Part of a small language model's weights.
Size: 4 heads of 32 (2 for keys and values), 3.42M parameters.
Training: a variant of Adam for these matrices, 88M tokens.
Each number is 128 + 24 x the weight over the matrix's rms, rounded and kept within 0 to 255. Layers, rows and columns count from 0. Numbers have three digits each.

# down: layer 3 MLP down (transposed), 512x128, rms 0.202, rows 281-333, columns 0-127
# up: layer 3 MLP up, 512x128, rms 0.182, rows 282-333, columns 0-127
down281:117096133183152161122110141128126103145133111094157166125119113158133111093116146081114097120115135128108171101132113171136107110164102119141152134136161127130169148181154103144083178120145114090124145157114179146125072130140117116146072162124157114117137121076151120118124142184108118139128140126073126138121104094134116135136186114130156161123126121149151142135113162115182170133117
up282:082121203138166130141087106195148111119103144147094071125153112148157133086134068119115129127133128107124116129120154136108142123138137134106130148103126095132152146156168107101110140121175096155158151154140088143116145095154142123211177127124111194169100166150222130129140122126141098082142110150179129144162140178133177140127154134145067161147132172153119108139088107091167134078097
down282:168120092142164148136149102099110104159174118115099142099148103096152212131101118125171170121131103123121121115144125173142144155076181105141150102143133145102118151080125135127106118124114142119159146127122112129109090136127140113142118168139122093126139112141168107147149143137088137139156124097139111125114137114143088131135115161096180101076109151167120140126102144104148102113143
up283:089165196123114155108116116143165122144094110114105136145123131124120152115135139127147120113131149085081159106105127097094110098161133088087116118157102130148103154141164112110143124142131114147165169141172127110124156115156108131104153129112144123171172095176139173130093137109109123095114147109155111100147126132135155153140141146145135157179126084133114111097095135074142172166129
down283:128122158164088130130138121139136118137108113113122126157109087140115106153110087149140133134136108099172131109148107122128121109103117123154135156117118133122097123093165149126136133124118096100119139132123134123136204112110127121145174128150132154075126122116079151172118132149135113091117121109174147102126098090113141165139076106112144115142159156157147128179112144132128160150147
up284:108111159138105114124154110130164111101082157103147084107123142138148152134147055148118125077118135119112077104113067149134122131155155114173124108101159155123114123128108150149157060113160123135148180136128148106114104109082087137079127142145112113133127117121140089126105133145136142122129128081110153124095144175112142150132097128152145085121126114126120144146136156127166130130137
down284:092155153196120124146104126123134106100100097097114120123115115111106119139150147112120105120131120130102130131115088126139136115127074140098148082140134137105111154132108117155120114126132131144150137116135120136125105156144112116164139112121138112119107124119128115181131125141133176099098074112111132112121156109142176118146079130107130122149125099133096135130156113174168141143132
up285:126129136136129124119127129129126134126129141117120121129117122140127120127127120127123137120132120123127130123117128133121130116135137124130124130119128129129133128120132126122137127125132127128130126132122124128130129133133127127124133124123124135134123133127126131129121132125125137130140131127141129137116125137123133133135128125141120132133122127127133120126132125123132127130128
down285:127126128131130128130131126129123132127128124130128131131130129122135129128127127133126128125127130128128133129130128123131130136124126129124130128128130127129128130130131125131120130126125128127127129129128123125128129128130127132128132131132129128126133129125124128127131130124133128126128124128127121122126123131129126125124127126130129132124135127129122125130132126128131128123126
up286:122121144146130122128124126130131133128129138122121123126123120137116138124076116123119133122124125136127132128122123128119119118132127103133113113127120135129123118123124121124137125129140134120134128117126127118137131129131138122132137127118124127137131135135132127121127140128138138122136124135136135137126138140122134128134134136129117127124129128118144121120119126143133114117118
down286:000075210255000059255255182071170122133000000255155128120000255000133083215255000000000000255057119071068076207000185128255200000255132053229045117000255001255105255000128083136255063124000055028212241094118255223121000255179000184103228250171122255116075121159118097129159006000000255161000139012255121235255172032130027255000000255255233134250000243255123124134255213255255255255255
up287:129122125137125126126129126132137133125125135120127123129132124130122130123115120122124138131135133122127131130121126129118116126135134120130121122121128130119126127128132124131132127126135126123131120129125124115141129121125136116126129134118122132125133136130127128128119125133141130122138128137141132130129129135123131132130132139134123126136121127130128126124127126130131119129115
down287:127131121122122127131128125135128129121128123132123134124128134123125124127127133123124124134122127134134130123131130125130128133130125128124131127130134135123126131127125136123126125126125132129125126122125134127121131126132128128120125125132131121128132131133130124132126128123123122133126131132128125125125125130125129131122129128125127117129133127125128130133129128129127122131117
up288:131135133132130133127129124129133137121124140129123122122131125136129128123114119121128130126129122129120125128123130136122123121127122118132126129117129125134127130123128120127135134121135129126142122123118131117134133129127128128130130127126122126130126138140127130127130129128132127128133128129138129136125130131128129134132126131126119133129121125135132119124130124128137124127126
down288:128121120129124128135132136125127132127127124130125125131123129126134129130126133130132127127127127126123131130132129123125125132128121130133129128123134135127135124123134124133127130130127131130126137129126125133124129130127129126126136134134124131127129122131125126127131141134128129128118130127130131128130130131132130124131131127124131126130128126132127123131125132128138129134129
up289:125142139152126104088131095157168111119117136068174123142138103136066158105122145123174160120157110182164092143132134088129088098057065108135133120104115064158155132127173127097113160156120101144180115089121147115108128089142141140180163126139076084145126109100098110113134163104139149146118062089156142168089079151111163180154094088176101075099119139136151138096103152153143097144137
down289:106166075097117102102104129138143111168130097121165133129144129099141137127082142130144109084127106093152074153137105116078155111134108103124115115120111149124133160144143127152108151132086127110182149130134185179188124116124109130111108118169095105115145117125151151105102159134131104147119116106098126119187125155126147174174132145117107120130085171106123127132125127135114135138117
up290:119094138149085098158129120127116104157114155106143117127134126133129149126123127104145133163151152144145129132103114142110109123092140100159097149124146097149132117139129099168154115115111139152123156156143105142171114111137151147106156118120133126114122109112154120141110130145156104169115118120163101114138108130100168110113108110112109105112103122137128135122112111115134144083099
down290:130142111135108135119154158134083121131133152141142133138144132114139117092140112147131141106135153124144143147093115143116154149096130114125103156135139160134134155110132145133157143127127139112133120127151135125123136107134133133131115137158150138123111143113141142147176124099131119132133140112134111116119141125128139112117103117129142137120115117131126139139110141097110103119133
up291:132130133133123131120133126134132139127129132121127120126121129133131122120121126125122130121125123124125139129119131131125126114137128118130115123121127133134123118121130120125137129126137127132132121129119124120134130130127128130133135125121128135124127132133124129124130129128131135128140125128135130135126127132126129136132124133126119129132123125134133125126133131131131122121130
down291:129123121129127128131130127131130133125129121127130128130130129130130128129125125133125132133121134120128131127130124130132131137123130129126131134128132132123129126129130131134118122129120128128125133126127123132128126126122128135125131133134128127130132125129121127128131131130129124134127131126127126129130122129127126123124125129127135130134129128128130128129135130128133135124130
up292:094149160141129138148129113117099109098095120139144123124140091141138100133097088179150169113099166142161151106106135122106134096165168112133064104128087098102168062114125113110129166131186118098156102163105125168138132142106118136140133082125111145108148153144073137088130156164146121092116111148130104190137099079135127127118104120096127116121111148121102094107125115083148130171149
down292:159094131139126101146171121108104141107121124130118113132148139111090084159132114126112077140127086156136125125155155122115125125107095142168128134110126141170112156130158102118141167124139106138125120144068132151080135118127089167125151135153126130144104120149107162152105110176132144116127077118156135109145121101108106119144098134140135157135142112125121124117159145105127154113133
up293:163124122124142131111097145086116099105144135099113126102156139188133097123160133122120141137112147128114120140115118129114117110102137071163145121144112165157133153104123152149123156153143128111157108137132097139123138170117110122123144090086110126139118138164125134125122084091111151133139128155166107116140133122119097120142087140088134134132085121109140122142126123102134089131130
down293:084095139156130116156123147110105118100148127133157134116152117161135093136105112153126117125153102127123160126135148145140144109133140116121138095086171133152120137080139137123125148144133141154130125171139144178098121120142133138127174140099123096127123137123149135105137146149165111136125134097143128132174097122115125158145144123119139128126136113129127114140125157127161146110131
up294:142126126137144129182149131095151119109138116160123149123174158084176121068127125112134073121147136162094139167125145179091098135115090106097133103113126149129110106126140150054118088086170105083151119115142141115165136087158155158142110178112101101110128097132055098135132104139157196073172173110151143087149094078155168154171139140091134147119143110093158067120158047099135103058106
down294:160135129113102137126154112092107086098139075133136139102121113093123105098130132168139104146147141069097124145197097153134098135120135118117134163130173132097120127109164125132124127133115142152165121152126162112103113150130106168125169127137096127130115120118155108161132114143137095146170074134114139134144107143151122144132111092127077088078150148151161133137133083089114168074132
up295:039102164125118142159098135162162103079106132131105102118122111115096106139096083076157142148112131113139101093126151135138111118114114115112101152075119106087109113137181142114094103096144130117198113161114119107108087110128155123142205107097095130100170113137106139130127129172138141108098135117145112149106118108113144179136179162117105082143178138084116149162201119086108127122081
down295:125081115148115145119128115119104113128115142132116133115116066190137092168136121126112149113138115145119175141104093097143142163113151117104118142124098119132084117125157120162148150102174115155146116169134180114118080111126130169143114153146145144144093175137114148157123132132128139097168140120130132141097122104107123111119128119095174116100141114108098135123178147126150142104119
up296:104182149096142123109126089136107150160159160124122094061108135172163146159123127104112166107136080139177114139112170071137131112133126086125129127136124164153128119081120154159155092133180131090111076086061128110100134136134120107118144100081115141108131190103152066087112091076090171176169078130133144146111125114091128140140083186071150165113146118115150080112109126077137091133153
down296:124073123144105115101080129111111152092081118129146129109134106124091132124106092143095129131127123155117116129131155181110129156105124144099083119112148126148120141107187135110137139131109081141148121173174160129135155166111117144115134148180141163164123095162190118137120201192140119112080169154124134155147130116118094060123195101081111136147140131131104124144124168104116174123109
up297:174121120142107146141096140098119108124112097126148118098153152181188113142124080124147127135132147155134127111127122136103106111137106114176136065140115138113162101079129126105124126164103135148115103119146125102172143153090146114130136086115133130147147094148097104094129131150180168119116158121103208105127112143138123171134139114140126142134109148114131135105125143168168098140136
down297:166123066097123167132124126106106120119158126095152144117120150153131114168123111106132117146120127147162119125131126128125145137145122133174164131129139122105177144037100138158132152129115124136165124087135104128161135129124153117115128096134133123123143116120135122134136149124168159121116140140117166101114116135169134163099123100128143142110117133146148110122149157166118102138146
up298:140151122110138128101079149159122178076131155116161137105135147096134083141036108095144187112174114112092147122119092139094096114111130104137138142106116078106119100104084135158153163149109109052129134102108096150078115139137161129178120124147140176168091069112099119144180118151143119140130128082210139160139152154147107103112127166117122145142067154105113107100104143127133130112084
down298:117114105144129139131134102147130180141133107147100103161131121126124088145137127136163117163140116141130165131135122102112134139128156103140160143080148148103147151146131107141095128097179155106124104130151111109094149080149119129138098131127107177116122136107149100072120111152128126118091165141150097179172120107121142169125089156163146103122150153098116142153135140106073122159149
up299:058147122144134146112111135120141122074132202091093146156124074178137143071113141138134139104076159120142134182110131095099129123156109108143173123111137132106124130137143120106169138136143059099135121057169127058151195119118137052103123176096075131097123142120120114102131085141200120095127143121139085128136095147142093086160125109162137125087136095186116138062152061183121103130074
down299:143103085077113141116110177166100069096094113121093102121100115133146107187142196127162136205107138147130173172189146106166129093126165136110111117113139150113123141157136111083104084124102158077126100098138133122120142127143130143109123106132126119136141075150111090132132140100127116105105123159149138147061158133135109123145120155148146102128131108118161134111097110106135126088133
up300:163121131152139090118076116147113158132143168123153141053146107116136092119147119132115125064134127188100137136101122118117124116146103075084157090166106130138129091136155124177189093143124115121153136129136142141103151154118120154122138105125143113103119109152121188149109106113128147148129156185148111182133113094137097105126102156111119107135089130095068114103163110104144129096172
down300:130112082115154096118120142130102126089116145130118145114130116120116135189116179144135085084138107111129111116170116099213164144134125135101100113151135130128106119160144098106120134115088127157124192103096129138112090184123102098145138162088110144174148110157146122113148109150131129123096114092128134112154142088171112123160136108117133151148133146130154124112146149140126167167127
up301:154117155115163143124124107113122142142149128121129129139164103168155122123131077146106149152080118152087125137102142106112129104110143091097127106116118137105071151140107137132126112124143129118136112160084135097130122153072122122139115085171095134114137148105111135091105119091126161147113095138124100085085104140126129107116111091149137087124123108129133112124125153128124081149127
down301:148129146116146158179100127097137106075156117161127090146124105115181100162151135106110146148118115128133163089127141109142140142107135110128105111145115141155116150137117116105090108107189121126073116143115130131143121155115151119149139100146145126153135130153112099125114141140136108174161119101130105107126119132130150145132096108119096115136114132119098108117119138149123165114103
up302:153152110120106081142090150097103126132153111104141124092145094149142157119108068093148133110097140123124123164110091086096128102114082116125141102120137125126129102132112135135139060131095151130078130147122172155144150144115139148110162102116151097127090111133111110155117131169159114118102100129110142125119111167080164148144150112152162114167147146169112132150110156135162118116129
down302:149129112111098124136081123117112128093133122121147152133128116093106125119087111127136127092127176125100152128108112091093134131127116132127135120122119113149116121137130125125154107135134122111155135138133140165102121128110106142141137142140144118107165110131089164149101121116146123167088117097109142148117100128156055146087120122117123111123149110122122190103166142114094121116159
up303:097090112137132128104087115167116108099089118151161127135110143163152122128062150130115151135129077133112157103123142130120106121110161104148092139108142149096133060131111130118130117120143202153080095100131145151155126123106157153154126137089108142153125133149135145138117139140123142118115107083138075116094163115155107109121117089113128152143096141094134102150109113087109137128100
down303:140113156117138121109126091116125119120123113169142133156120167130116131206128175142143126129120149140116100122218176103164128151116160142136152148099151134080101115125119132132126162123106144147145108107134129157147139101134114112131127111118110118120122164137139109163139094101122145115142112105140135093118122122167111146081122118143152121135147128111144136135112099087110141097101
up304:115106117125051111091116187126141084135128146090125116139070084204105152114134127168121093094164147108116176059141140142117117132122131072125104094104168095140131130148133120125156191155159132174211097109118130122142132094146145131119138104100110137174126137142134152143133104127143151136131051181123141149105166140192155167121087131105123114138102152166138113119139162098128123089134
down304:186141132136106146094128125115137138106137141094143163143084141092113145144128082100092097115149102106090142140132128145094099119195147159140109166158140127146109122174091131104180119114133143102110152138138114120134105178149107136108092149141122110110129116127135175126127107116151147105144130149132087125149121131126130103109148150116164095138120114154134152112117103107147169152142
up305:128124133139127132124123132124124132120121130126125125121123127128120131122124119129129133128128127123127125126114122140114129118135131112123116117119126120130127121119131122116135128124132128118129129128121136124120136133125129126134139133141126134131123127135125127128125130129136136125135131127135132125125131132132131127135135131135128125122122129129129125121136129124128131125130
down305:129126131128128128133130125132130132122128132128136130128121124132129119134130130126132124127132119123132129128125115123128127127128131135128125136134130121131129130124133129132131121128130124124121130132123129136127133124128136118129134122125128128130126121124123128132131128135122127127132127122132130121132118121134130124129126124123128124124119122124130121136124134124125123135125
up306:142109093130119122084161162143122154097116152099081109087113074092142096096120121144085119095137087113099097122127136109130102143166189123136137137115102128169080137119097076121120095073130118142140084120122115125114135144150105123081149120086104119137116175131096104108139164099121155150157075196129115097098142109083178135134095122112148132151126121127128077159112149130093113118140
down306:130105119122101128104136141172056157141108184157084133119135153140158097126097150131135112142114090145123138110175092120151137128127119163156137123126109124138154109180122107119125134130139131085122128103156152082161132083104109140130143102124136120173128119133120094132150115120180143158116142127156143134150133158140099133140123131168118110149133143130157125114163148155145155131137
up307:175116174132154119139120109155124144082149158151112109093147147099138088116115132146104089090121149116096175150090185112116134131133194137126124150127156114140143122129092129125186102066101064122133136142128109106135121176095194139138142100138127078144129108147152128126170098135115175113120170098135138147123170139092090137123170122129137145115161110113112052056182089113148111141131
down307:096148123066090146088132143138109134135136136137127126159170135115119122152088154123159145112135138122147111081120143084118145142069097090160107135156121106091116125151077131162115110145123147118147117120111155128109125137140133137150155128137165096103114160124146140098142111113103118096082157144103113125139094148099080180136110119137087122137128166116097107095143168112095119168102
up308:077187114145116132088129150145108174176113126083105134127137104138120101103127137113120131099124167086151085125127202144127108104123099120184094128100069119143070164124154096165142153088175138097095105174116125146169146111128103115164136131131130119150151147130160091151173158147166135085145125176146080169114140135140155093139102097123140110116139179073129102072145112076128147121084
down308:095136142106113151121081114117136112124109119149103161136126105123163136141166155175101082160160136144132135171142044150101161118118133093157112147150128181148160135130133144140153098137127156150122146094139099094122153152156153133099136067144131129117132105136152131083111136145124123173134135088110134108124188111099114126098148111134140154110152118128101118095150088172127092162103
up309:112130179106071140140141104116106123175076132086121094151069100171097162128152123090144156112078153130122117124115117128106110087100103125122106045061153123120148137161147125097180153197147076137168073106099164117119125128119113122137128151152120117177061161103113149152128150122113189129151110165149084118116111151140104215128166147109100121121120111157122115161159187157122128133068
down309:112118088159093083164149119152111133077170151159083170125105125128104160102132097163134162135165146122099166113147129122146147124104151132069122143159148151067128122085147136075125122098165132134124103136127148152122113086157140132159100115107125110151109110177130148144110130145131108115148115119135163111165161139103090114105130153123139136129135111126138175148158127147153165159139
up310:125132138142130124121129123130130133122133131122120117113118129131133123126121119131125131123126126117123125131124123128120127120135130120133119130121121126124122114124127128121135129124144122123133124128127128123127123128127126120128133131129122131131123130135125140130134134122130141121135130128135131141120127134128126137137128131139125132123117118124133128124131131129132124124124
down310:131123128127126127130128126125128124130126129136130136255135138127132125126130128132129134137132124123130125132117125123127127097129129129127134131124128137140132127126127130127125135133129132130127121124135134126119124129141126139133048137131131129124128128134118130136131128121135125129122128133127123124129119132129111126123125121134130127129119255126130130125127126225130126131131
up311:157147128107153164131118106155112143137127143151133119133139122159157123137148077109108152132146104135135107142098145128098123127163150102168129097116096105124142110136103100179121129143127098147128144142100147136122107147128100121122124104160143104143140184081162108110115116089157143137116112131125173147121146172106144123107131115170132102123122140131114122137073114107122100176132
down311:133135124128164131121107146143099110143067144133108130097116137133163139124144118104119152146149132114133095131163143132131133092102110132131151085143127133143141109136162113110141156137130137147116124087132149137150092115135125130147143133122144147117102161139097098120152109128186093132114140131119099107129119150099134146151149110093120126126109112142059107151129135107146138078137
up312:123128086148145111153143087141142135100087173108162149128120138134162080131124118096118153181121088166130106126138110136122122110123181135127035164128100087101148105065145109136137127122118071119126071129087144123151154134099123128156145134107170193168125164133140153059156171119104177156123146126160186124101141160140125181151131160110061133120108162160148141138110159118112148136103
down312:114129128136121140109149120122132141127138129115154129118124152094158097111172135120113078157127051177108115140136168125120145130116140113088125117142138155122090179108104121110130125083130119123123136129104129136120148151120112148144125114132127111174108127136113107164119092162153159124109179102168121124102122165134169131141074124137123176120177093150116163134147163113149125124134
up313:132127123138131118123122135116134132123124140117127111121131119133130129122115118119123136130127130122128127125115126128119118123129123125137128132119124130128126123124125126117140130126143133127135127126125124123131132125129124123125125128124119127140111125140130124120131131127140137124135128134134129132123132137130137130141127141131117126123122142129136121132128133119136127122128
down313:126131138120127135126125131125128132132127133140121125133128129128129131130127123128127130127124117131130125126138127129139135140126122132136133121130130132129125129126137130132130128133127130128127129124135130127117127141137119117130130135125124130129130132125129123119129120128128126125126121125120134129125130132130135129113125131133133133126138121128130136129128122131125132132122
up314:138131142141122134123118123132127130126123131128129122113128115129125126114129123122119128118127128133125125126122129125121119119130131115139116129117128133132133120115131126130138138123138127123139117129131131112139128127127132112129131143127121132137126127135134135126130138122125136126129135125131136137120141140121126136133139129138123131126117132128125120123131129131127123134125
down314:127121123127126121133132134131127126126126129128133127133133127130131131127127129130137124144127135121133127127124130133134118129126124125128124125123135124127133119133128123128126129130125139144117128123132134127125137123118134124131132126127137119130129122127124121140135128136128126134126130120130128123130142126136124120128126117124137121128123129131129128143139134127128131124123
up315:122161112119176165153139079120127167161087156106109161095084118174084117119095080142136145184138142075149127124121117143115121134132109087147170135062148099137114145123101142184195106097137126118180103137127114118088139082156133093148098087083094148134122146122135128136139134138108128127169106151135170144130178134099158161143144144114129146104135124127137135109113136164095156104145
down315:122110125102154129129152115106133123039140148136166153133128150153102129149142113131145144132137122134148127169106149117126085106130109123176128112139147137127123109112129120111135129128108138154077086148135137114147132134124159149120156149135100147089130117186140083162176115122130124133075129201127147132152150133186103113149108111153117092149152126095146112134135103120160132126182
up316:136124134135126127126129124119136136129129135118127124127127118130126130129127124125125130129126122125132124132114124140126119118127134120131119129123131129127126126124130122126133129131131133123133128125123127125136129134119127118134137137128119133131123133137126133123135127128128133131136125123139137131124129129128123134142129128132121122136120124123128129123131129126136124119127
down316:130127132130127128130132130131126122121129129129127128122123128128128124126129123125129129132129128131132127132126127123125125131127127127123129126127130134127124130120130127127128126137127125126135128110128133129121132129128130132125130134133126126129127129128127125125132126129124126129132128132125131129122126127128128133125128124126131134125133126129122126126128132127130131130127
up317:103099181142167105177149127129144102124150107138164120123127052155095152138095110112099139085108119115122134144108076155113120068146098131098153143123128054180089115113116092092141153196154099065161161099119170146138124141147155122146108157161129117204086072094119104124135110183124153111122157092198155200102181129083112156119149192077080127128098082140163088163121119144178123102117
down317:147087142096074138098132157112096116094124109095109106145133153096133147132139177143094141176134121166121148130161150124111165132096122159122160099139152165145141136108166178136146119114131139089094122085111122101100152146164113143082144126096151165125109109115127131161101167143141121128122134105129095122137131107127099127119107111166099123089176106144159157103125109084177158184165
up318:104097099137191082157139137189110152101095099100102107129107139116143199110114097101145138149150175138150156181129159123105077108112072102155109090099158124114150091119138085149159129113162077162163119075089106096105182142147117105138116179128159148162155088137120124139129067145132111151141145105158122093085150124156103104153096140111175175151130161131147125095115148144137089083142
down318:083113087103105147103101110102091117138132100129121126159137129088090141089119109135130145156159106129147119153168144116115159105146100177140142149121114119154108102103133112176167147107152113154138116112150137139159096134117135129143098178138092176101126121103136142121103086104131174127084171134178156142130161160113097111119122188124150133148158101140161141124105153101141123135145
up319:155141132120102146147134140099074105142090113147134141119124087115157091123112112110169147099103107133126136119105138166126139114188125127127064130104123121174140086115118152111148141058120124125097145120149144108173105093094168128104126146094144103127133147106126163140093135167124118112136171141143147117103172159078116170137160159112105132194173117165090098134140132084148092054130
down319:137117106103146103140119146155131105117142090118151137145128118105114114147118181115136095112153145165098175101149146173129127143185124136091166143123145170173125081122101133101136100149091130125134121139123133167101120125131107095144102153147140164120140097177158110135145100112120128142107176120113124127122145114178115137121128099105139119126118108134149134132134165105137095110122
up320:176164108196147166162117178119122140137162134124115085102139109113091153125100153139139158141114079128109104076123156157133084115081131119182168088133159103094079077147184096155114082138171125111097082106084141113143154125062148189149123118128156168186099114125142088103160126114157096129178159143154129159091150124079202126144106081111102149155129117157161090108199118173086080109122
down320:116132117156129133159073106065156123125173155128133156075112127096140153173126118100130159116120110103136075133196150105181145152138137105126107135149186128118148124146101089136081134113126145134113126099149130115104124142112141121166125113113132109127104127135152122143172186125140077112142171124128120142138139148162136106081106118150128140103131137124109128108130115083138097093155
up321:135129130139130123129126126132124130130124139127123123121123119129126128123118120122122125131123127125124133128124130129125117126129138121127119126126129120124128120126128116130133125125138125128123128126123125121129123127133141127132128126127121121140125132131130129127128129134138132118131118128139128128121137128125128131143132133133119129131120129129129120126135122136124125126128
down321:134132125128127120129124133122121126127134130128131137130121127130132132134129128127134131130132125131126125133132128128130135136128123131123129122128127133129134129130121126126130128132132130127128129128133129128123126122125120128134130131132134126124130128123129131129133132129128126126128126124127131123135127124131127132127129126128129135129134129127130129124130124125127129126119
up322:072165197145111102142104159169113116144151110120137109153103123092142059114127085151086128068109092131073133089097118159114098093170120130116133121140142081152141120151116088162191195139107051108190053118171106096088147162173142077157135145160117154127118154151169141165172143116118191137132140101148106198102085179107094122129129145135052126160071117120102117080146127116126084098049
down322:156113077164189094139165153115148124094145131099105096131117091121077115133147150160160133125125083114127147133146098100175150163188118113174136151092131172089152115147140114140127122133123111125162152176122116125125122147118170111108113182096151145168130150146168161143152110142117115085125088140141138115105132093161117180133111118156112089123121161103138119091138118096155118094135
up323:125132133139125129130130125126135137130128140123128128119121130133127133116115125118123129130125132123128133128118118131125125120135128127135128122123127125134126126117127125128132126123131135131136121131122134122135134128124126123134139133122124125128121123128127130121132130124131129121137128133134128130119130135127129131128128132137124127128121125137129123125128126129137123114124
down323:125128127121130128125124131128128128126126124130128129130123128126130128130129128129128127132125126128131131132129127129128129130130127130129128127130130127127131128130129125129126126134127130131127125127130133136126132125129127129128130132125129125126126128126126126129130123123126127132124131129128130132125126124128127124125129125128127127126128129128127130128128128125128128130128
up324:129146101143108131149118150210100097131123125169174106131065153080141128102120131081165109135174128137125109128120149137135128113112146115147128124094160115072102120116140148036167123141150178134153169128089118133145123117137179144170128145151154089103049101139127135120100123114102150121102147097162170138101123101134117161165148134115125125114098152137074129142106135125151093079117
down324:150093135094161120117138128109151156114134145136111097134128118132116121195154125104144144109101144117108169077163147105166089150100124122095144126135138142117154133134168086122128144115149112113099170140142114126129176146139122119097188149122159149104142094133140138156128128153134091170142100099109134119117146122119157119135140094096119129120101093122131102155139105134123142108112
up325:141104138119139099098088137106136166161122127129140109095143123109162114123141101098073113153125121164117117182110197161116118125145144084116110147096087118107138098154116144150110140094148140118125141151062094084114124113161100161134144112101093046146094163175134136158070128104110142140127142154127082165117166120085159151123142097177092092168155164097068154169096115174074142126103
down325:128155094096127093169111106097146152145103113141081158142114107181100101109164134121109115141132116109175153127124103141142150112101127154116143154158126152149071094096127113108110150163149125128107113141103133123097138094144087121108060118135105115110088083090128152164126124151178130131083140172154119141087096114157129143120157110114102138156139162112123110113137155108138130105089
up326:083135143130117139125080124148120132083129180115135104113137161143155170121118117116097105128132154131128126175114118098130171121123140115150120124088110144142114110119185138118124082168095113117128153124082110092150144071103104110120130149146094127099106135174119114136119118133134175153119147114137127147130109151182092134141159179091149122121131154121108142148147165079144130144145
down326:110121161145135085121123148127110123128096132135114111134125133111129102192124157102158154132126120136123144126219132137209106127126127149111105128096140112138161134138153105103135123121137169129091108140130113126129129120170119140120180144121149118137112094107092099118161137153133122134120109125120141119117137130140140128132153109130138167155123132128139114113133120155160137153157
up327:114085167122169105104115107194136096104094127113073118129068093099156177141134121075148132132161056137174166095077128170125150053063119164152100100122155099085124129119100074150174111081137104148194146201128132130189138121173120122148182102128162157092134081108132198138128155113200123097164068127125078114078144163158159118173130106105043156197054080160208144153160054165166044096129
down327:115075159166188146108105191159068092044164148133156178099075139142150126175183127190111084060123099091158134098140120121159164120130146152091076129129140126120122141111115140121170183145085135135124168130150145166161131127143126094163119106151077119119073102119113120127118173118112091122164115103100098147146144107178173142108160088118121184150088146130141138158104156085165128131119
up328:140132137139124128122133128129134130132117141113119119115121115127126132118124122122128126124132125128126125127113124131115120119126134124123116127125123126134130121121127116121132136124136119118133125129126123123130134117128125118129126133119127131133121130136135131128134130126137128123135123127134137133122132130122140133136120135131128128122122123131141122125132126134128126125120
down328:130127120126122126139128134126125130134129126135124122128131129130131133133129132135140136131126133131136133128134128126132120134125126127131127126130133133127127130126132133135124136126126133118123132125135125131125123135134130132121123132138127129131135125127127130136130129126127116129130135126125133128131125126130130127132129124130127132128127123128127123131132127127130130128128
up329:176155132110145189123101154107136152149141142157103128083133129181161126136120082146148089132102119129156140150111100097109139116109096119168132069144123126121121120146170119158130065124127115111136113155107144102128129089134196100136125124130150112174112127129137135129136082149102140159115128085103192120070153170115158173141145130111138095124126143108135123103109133106111149144132
down329:152139082134138106115099126129139142125110155130132148143106147125114151104124097164188100128099128159150131141139135113117161158117119125140134129136135115108088170137119127152143105128100172135161103133103145100121109123134168114125128139124146120146132131134162135129143087107094131103103079140097148127097109189163128133113142161129092091123082134104129155159160149099085141129141
up330:144087112106066125141110155109115171163157140147157134065115160171140145141121078149120151100154104132093091117110171110103122119096136113140097118132096124155143095128106135162107095111133087147131078130093094098125149151126152112110146108076153116151118148101136112128096126129138142159126132144135164140116145147091155196145132081113171112124124170068157150094100142091124081126135
down330:101126129125127154152133153120142115115164154116138102161120155105139140117126080139143063112163142121128129123138111126131126126121101115151166100115093156126145101135174152104107100144124099122131116178090121112128111165151141079114151120089177111114140133109116127145082102136155108111109127130115128153131099132141129140126124145112113122103093106151123165132126144119179101086082
up331:134126135119143151119096171106162112180158133106097124096159111168167133129109104122117165122104101084137162106132136128080129112091083120142152121144157120086112123142140158109132082106159176133090151125105139104109181144120134142134147077096115143157124116174136097104120153190136153143111108130112142136137127124133192173139137097144124134167152151135103127148134151167205126073141
down331:118114099088123163124125103101124126130147136156125162180164154125127131097175101148122126120150154124111177144124154120088149130119123152100144145149108105165102117132093167118142141165149146128142128145136127126082140174127108103154120131164115138127132124107160122132091148111130145147085132142111164147141100120135112150083168116104155108132133127119126138137170116117128152154147
up332:104115124125139146076116128068152144125069131116137136122120059101076126114163117119137111138075175147156144070118101165117113125152144109176146082137105143106070165111090076072117136097117116083135169086131140073142156114145136095133183120122136120122118168110088162138095141142102155136143161094149107107106104093114150145126141146124111094100054139128111134149125149151149165138073
down332:134114101125066163128121129117163103117094104106097111126131095191126128126135126124101096119148122095109126182151133158142169125124098144109110144087131141121130136111117172148103094164140164135101143098145095165135138111133165168105133119106127152120118142138117142131110121088132143144118137138140166132130120083132117117149116095097175127107110093158141153101100124089129141148174
up333:125133131132133125126128129126133132126124134122124120116122125141120131122118127130126128128126127134122130134118129129122124122132131124137126126121133124127129125120122128131133131121134126123132127132121132127132133125123131126134136131126125130131121127134130127125127138123134139126142123130131129127127131135125137134130128130136125131130121128130130126133131120124129123129127
down333:129124128133127123128126134128127125127133127134129128125128130128130128126127127130125125131127126131131127132126132123125128132126130129126131127127130132125126130129133126127132128128128130126130128127127126127127129126131125133128129130130131121128132123132123127126134125125129126127133124126130128136132128128127126132123127126127124135129129131126128128128131125122125126129127